Each number is 500 + 40 x the weight over its row's rms, rounded and kept within 0 to 999. Layers, rows and columns count from 0. Numbers have three digits each. The size before them is the row's rms in percent of the matrix's.

# o: layer 3 attention output (transposed), 320x224, rms 0.121, rows 19-35,82-99,146-163,210-227,274-290, columns 112-167
# v: layer 3 attention value, 64x224, rms 0.131, rows 19-35, columns 112-167
o82 135:460470558428487495504518540468542444523518496380511530571501515463492469520466428507471473511505455497466462533462505467477502549564508480509499488510494476492522426540
o146 074:495505479560455531519508456591563469497536453540510561441549600416513461492504542480504576473447453487481556447485569478554498527507513500508471439441522571478501494515
o210 082:509553538473533530535481457549515544492461516463445505515446494531550482525417490521498495507506546506530554532536477487457535463488456510465574517528468429465486567512
o274 090:480492530458521472538509544534584432510465478420490465507459545515491473489512461495503409497581516532471478491559558480513504511511523527510517522570475416493507532456
v19 107:502491466483531497462500514551450517522499524491502485502490461557551505428491571566475484515526509486485507419487569462508504462460525458505484503492464438459514475448
o19 107:490461479539564423465472503467522538421508466506496511478534458538540554505494444390423505502524553550573433533423370493504492526554510449510543507483500513473481476489
o83 116:557500486462459512561498468493523517508553511472495572422492505519535399544516565527504493456525461422425505450525541503513463540506482531508477496493533441482536465559
o147 090:426490515517471552445496423518485556548573442474495544494496510523517569525506504508474507498467493488497506466457458491467553528443567481561432506447534509480510532510
o211 082:480493538504509586584537513490419476516552611555508463507421495518508510512495509534532554433447535503523511539518536505460496468465488504503422496525530463503510506434
o275 077:547485487423450553539532477392536469541491534461528553460511493465537410506489514522550429466490518510455484448568566486486543478493472523549477475513474451543578491565
v20 100:501517528462493502478504528492458536470509472494500499478498440434444502488496435565554452548456501507418537445480444517507561539561494496543509553490538521429536490471
o20 114:374487531550450540475471582559489451549439419481543491511509540556508567472488530507497481518507545452513530468507506447556440493392482526481521472498529430502485479440
o84 135:533470505450567483611478466510528496477589549492478497472470498543479455568588486486487518494482566468475544555456597519487487483505511516534506555484467519525492488552
o148 091:389525507522498479504480577428450446473441498580448428539446524514485466494499461521582508495421406520493539475572458509531542548492491508501530510535457527487486505567
o212 086:533516489490568480461506454534465480484475559530464556501539598515507500577570519449470516459550506502488531474489499570546475475541491562537461563546481539481514512507
o276 085:515516545524557574528563528459456554498508467558516590525514462499463463576508509549556505482558526479465489538457534477478507499512491469493517491442483449552475480561
v21 092:554531465511565456506553534494515541518500432524513534505421523481427475491487543569443482527501444466501506537493533512522560506456550503426497523481501516418471489517
o21 120:452466561473433509532539519429502526523446514514445458446537498460452444462551451457550480520494537520436483560550494521529515438548427525544436511472476468478483518492
o85 125:498491457501468550528446446594547497501554475449474468497484487467489512566395516523496515509556527543512503485550481530426523502500511526576464509574502467536540537569
o149 074:513478481504512492415481556501564475430519503485509559480526486463459447468523549479496482502511451455500485497527439524498450501464542520504487469433469497519556449438
o213 103:477541522533481532549540571510515488457491459564501427540495494525536497465429482478509530540451454486439520483540442437432551464560406483546469487508525576492553523548
o277 079:569463494475488533485439514490504487437543453465456507444433473485522552498430483525433551491508500503535518417551484495462496517478490500474552542488588505488527516515
v22 093:448519534476509469558483476516517520524514479475564452515544554547502426461523534519512482532485513522516485505533486448560529388507562509500470445474582508483453513440
o22 107:465425496491558406485543504418545453491452482484457574486506537485504537518594504458495492428512498496506552513502487433551428516469483511516569515439415586530511490530
o86 119:585493535501474546454477529450439546535503518535458499560467494460519472480375423467521513492578508567529508458478516488535459525551483444524427494523540433495479518468
o150 082:571592479495524530427527491433485490520529567457536432458481470541530462454408504500489424497504530526479465484517528553446536487477460519480480505524542480483441559519
o214 109:444451499522519541480449547512483574485561485511559520458581503470543542498446488571430546488546496478497518551494458529416496530477551526484505475454536488452523476457
o278 089:517505500468501504508427461569521474558551498529527523450550482513529577486501504472448481476482493445478457493422501497514454589516429460536458479447491517501476482469
v23 102:606548479524529501540571522498462523504470416489605481517470446553530541538513494518572498518526528462419502541529479501502486401504481509495503453522483447510552558480
o23 104:461455445463506481477538549556516600585480549534530492539550540454512456492447491466511455485514525500476543496545534527463517502520500500572403500529476435425514502496
o87 122:532520565515541477445464459485514526439496422459529477469462530528537454534535517510501520593466486525529468489433481485555462515483519515449549429469428563499563487532
o151 098:605453535515465526460531556458531535508481494486505428456437506602476508544538477513458476530446521510468446495492498459461604480456482565505428482532479473520495508464
o215 078:541505536467545564471433525483518528410545499469445494504516475499448543506432551464469457580514494531468455545577551476538544419517552543513494492368499465491416511518
o279 076:500504479504522537452482490460463444461539444460504484489576503483500436563449483519465532470504461514485521504439467492533449490523590483462580554510455543443543427500
v24 101:542464484522491486466470531467506503494517596469501488495544477485408519493479510518492528533489541498488507526454485515470570538448523564542487545529480557535516555441
o24 109:407504429465488509524519529477553479528521483528469507472498523482518437454491518475542527504582547506483469440464432501513461399553519573468503502476476492544475468492
o88 116:505444481517459447503520429429458564451431476457503487527540513484475503559502476457463440567496469484509560472578534489485498488502450473455456532511509614550495502461
o152 084:521440373515532487433443572474476443521546500568493513456469534522426486477500497472540500551394494459470498456541513480511514514465488522507505502456424515465460478593
o216 088:441447503452495493459527492546485467527605427534509497462527536473477556480448517498481496513515462517552454463488525532495424489539530573480596499437615513490486477478
o280 078:595593524508423505580519442440471510450476568426453500548452526488507527513501481491536481516469495536495470486512467458547502472503452454492551512539435496503475536465
v25 112:455477516485502546451599511471527583525496557481452489478536539500448556485491429456487512439537524495525548417473467469484551504532558569478476460436541420473498454534
o25 091:500428392447498488473531414495486576460497522487508496427506467470494396529513527539507528469579507512515475573491432533468496517523514493519484498545535478471475501482
o89 120:480534526526429526512492437476447509448484412462563543508524464509517504483436431464534450557424467516568474552473486448561420473505511525549505468548459493530542518414
o153 090:445508504510524449538506529543525447474483487502438548507518490493530470483536476436531512467450535519550606490511508482563526541467472445569414478431462555477518459542
o217 072:453456521485456466549500457514572542406479503494532509498462467582482559570506531468490532482494490489466555497478472477504551497503488502534524544493460523465569543534
o281 072:506525525476498541541517460399518502471529516532506488482519487480491498491446511512555422463442482564491431545457514514481477420526553529481466566511461473520490561462
v26 094:485513531521515500492519504488443555476508467513522559499507512485562527467480629476507522517475448569532497556507461467523515570518465522510518488432548510515472485523
o26 109:564430524522474503539506427549552526492471524471460519476521418579488464540541490548491498488548559505564515486416438500445499500522464469432481488561519555491425480498
o90 127:486531474480479481520437602426546509478629477569507468558546498490549550495469549544513486539481554531484487472544474451509487508445476485581582500476475527546541501504
o154 082:448453395533493489524450553559501502463489485504484426509524571477550503527536455463524524493577477467504526524476539492519514436447438571446467569482437505466471520501
o218 094:500499513502506475564597441507511474525549434500468579486421560519514501526584493489528481501448502515551488515507512552537444514555515505512454497541480536599510495516
o282 080:498526503567505473553502535516441447524521475629530536498528453421526546571525528515462540510534484525495469494515473424526513489510453474496536536441568479527492542424
v27 093:504492504529532527524515528477444533478502495452558478493552533506502508503487551580505500468446504471461491437476500487468569543495468436477486518569476446633457472483
o27 136:471524481520497540421498490529543553551524528545435476420473421517507441475543449512480459459512495482509428525515585530549462573510501502602448418525468488430521550471
o91 126:550521521451493517538502559522504452454545477484571469473546502432552543494521504511475515452473504489556548447547452495446544512591432492466491492494505461534496532465
o155 086:541495549432488466534519569535524459394477470500549450436469531585440569498522539407488500563514480498504473480446481488464531491485508563489535501506498452491535463532
o219 098:447510568543512544516518483502530496562459587540490523564460500436464520478494553522523471479470524441528535489509502476538523495449482448435499546480438514505431449531
o283 093:471502477521505458578504523536519475551499457518493469568487510511557492470509523509512516546487502558532576531465435471556502537467454489478448536525541571450449498471
v28 100:477471492430498490535529489491476580519486481513476440492525467526492528459493553568472506481551529479425516485500459448494500564503557518481502460560476543480490528501
o28 127:495583551533469519479496565467470511455568524455459476535508489511493522508583427460529489553555491529468477509515523544454509495521431536499610478525567485496469518494
o92 112:534503560484565483472467470539563361539518471499495539430476532547442439451467502551490497557515462488496534522463534500497482487461573516522482464515491494502524443526
o156 098:439468444513532402535500494429435426546496536533491513534480524435457512464456504488554517536525510517507495487508441464576453563502527549483540545440461540506535454500
o220 082:453487496507527510489506486490477528581534521450521556406490558437467597548488547502586474468500408476529523457469580487524432492498560491542456494520463513423469489473
o284 092:507516534530550535462417471538562418530532480491511484488498482597470530451572478502437486471513496460504482468520530514462468519502522531550513518514557548465515415444
v29 100:492481553390532507538510503543438508463503541508552534459502454487488422504473568471514439489480478511431484498512494533549388493522501424511483520467495471481539532554
o29 098:552567552506473554540463528420535515549524597478541479526494516480557546489556462591567514491487529524527492538529539487489497517450426450457507522494473448492489480503
o93 112:430552515560473569537501535503434475505501456551441520497484435470453518554519507533458447529482459524497460519458478562504541485560464521468479482485512476506502493524
o157 098:559527513517440543523516518516564554500472451537566516496508557532508465530478505562481479455539526526415472460459508482507501426518558555498467466527555446524464528504
o221 098:516458526504530564508546472548543543553490472479440548505515530479518485507531481496527476468495461516489466497522508416538455502529566487499493422519516512520431442467
o285 068:460489500481535544496483492616447460455553497542493444532475421436480527617533453448424492563532524439487529488481507473469558560538468454513508446495565533477519478495
v30 101:360516524530489507481495519527482488499499467485532533494562505503415494475499531465660554496400456485566573500500460566462522497476544459487494432491489466435518476534
o30 118:531563511502552465508507423497522547475449449460472490481516493495585499468457526464455476499537517535549452505555506468500451512461476482456437571517479491583534468412
o94 111:481439506468526488488515536516434471485515536475531558506485459536479491446487468540474528547483503457393533535471506531476462512472547536542505506417569430464540498548
o158 098:526539573548435551493471553471584538500464442503539576478490548539510489523544564532543480527445559489463555404483418452496507536407539475501484496544513497519490491509
o222 089:506479458470525560479521484546517485499482527481553551471555441563478495509474561559469518496523497484464457496457486534450492572514429490507538468478497476430500513415
o286 077:516451562471504541519494495519493532500502486480451545515507410501559459486503415512436486557502478519443468551439514557427499486517478510505589488429572472477540504507
v31 096:443492527455446492455508496539528514505490540540578502445443546474503598495504494523554495544470529538512512534520483491568518561514472427499519499507504507585503387484
o31 125:520472498506481582554407484506453426460523554509495546526562524493528485554518533469465471490466506544484487473463456385519475563509484465506487488488475472502525467478
o95 125:477519526453513453512518464476422540526480483479480516406548469488510455576519475562499478463496518459447511500458505576482528512480552475468431456525448544475523500533
o159 085:492438462515510427518555522411531464460512458539438496526577472460497494480474492458516531571467477471551506516455442466448539521522368532531486496510511473547502496502
o223 095:477585478522513424511507451450424488482441497454562479421438485523440565479563483575574499517492489520591503474495451505470489484446546463502559531504450538469506486509
o287 083:520573476490550478509571451536518544544503580562558377428463463512467435469433499507459451492502491495472558428478530565485504421419538532508478535488490486488501486572
v32 086:544448443485508513544420476524540511473527534496565519433479538436491521568497472431520491545504533426524498569488482455430551402467464468504505541447443461491504545512
o32 113:429499479528593487446485525428444429444514510532535515515512505491491501512542552563505523444496465527519476502536449451519461561524537508464498463490529536576533510481
o96 129:554457558512492531511483510493490520492434452518451487535538453546471500466514472529434488511558544468534469456487556440434483467543445525447515520533472536463492439524
o160 097:514561507475458455536471465527494543514471498477559473451409588459512524505506491516550440555470529514478577531464471555499508489469519537481621517562464550489526547478
o224 078:455552432405523491435501529547527513555468453504466507568518482456476511502507549526509511492495481493462544482463439499501538529507466523413518549478485524511456491527
o288 088:512478465520444467490516525607512539456478509512418493569526537478499514490519509518486499543521495456568493551467477480525454526518479537564489438487537482487472541507
v33 098:528451517525507532532549468516534590526512423503487530511491484452485555457536540444442506558506471549527491532578517550523495523435453479432415509561593541440467482523
o33 117:464466476482520473518475511488463538501445449503503517456571573439556489509463502516515502474473492534483517539499583514485476479462526546535464502512496484510525453470
o97 116:451555506544477499527518526498507517501562472416522492570433475509385439438460495536553477539496484504573516469505475475524479451474471518424444435512517498505489523450
o161 090:523498514499449584445511528472509527516543446502439472463498519547489522513447540459497515501441568414460479470526497417493530505505461567543354467486505485521513448512
o225 076:508545446460532488541532497491507379517560513559452451505537545457459530469538508453488457467532427532573470499570532486494470455544499541495452502530512509528487494502
o289 091:508500469516476438510502489549511518495565422483533472521534453533431534473513489490455446562526503495505578515481413479498456492509477508446514451483558464410502474454
v34 098:491503490530491468520504526499543578472476542500447531550526487477537471460519488460447515492431492530499499420509453474446539507464527475518493516559490501482496555501
o34 113:509483544542520558512458475473460464453548487532512565466529531519467515523455510414543448454521569547500538546494491517462529493529506446497596497490483520504519503532
o98 117:469543457498474491516457493503493528512461460535438498619518569521584437506543539533522605465521532538502453425442464526505505476538567537456563548519495403484478443460
o162 085:485492509492466513524473515422480542560483597549499528477481509450430522525547522538506444475477484527477597519474491487513521528417524544521601527525486527502466438529
o226 096:463468540462478509541500506509512556501570499489500481457445479524558426513512481498534525466453520530536472439482497419535463513425544491516521466547534545517482434492
o290 084:502521517512500443517477469496537522456505467551462419532471488451528443492510445540536490514469471479571560461478461536530386459498536499459470532522509420468484419497
v35 097:471522535515580476473474478514496454480506461511581438560453515533464429565482420429488499442482446522486472535463496493486476410517491600570557522485570484526523499508
o35 107:508535469548372531603510504498473479498489459541556481496509455505530484523508514507508485444529552469550505473463526478443460552443511450507511487517543524470421515484
o99 109:472501506471601490495522429562537477487530497484478490506505553415455499594464494557497489489477515539513489497531430445550509487568520479454498540459497452478532494520
o163 087:545513547439507520458545487584513526456437488437524495432512488476481546478538535459486509536518457476477471484481545549472500461496433553454515491477577458494612465514
o227 082:498495522487492512452557480472599442512503445523490457529557475528569496477533535483510445515456509450473552472399452523498445489517531407491526487603490546489516484467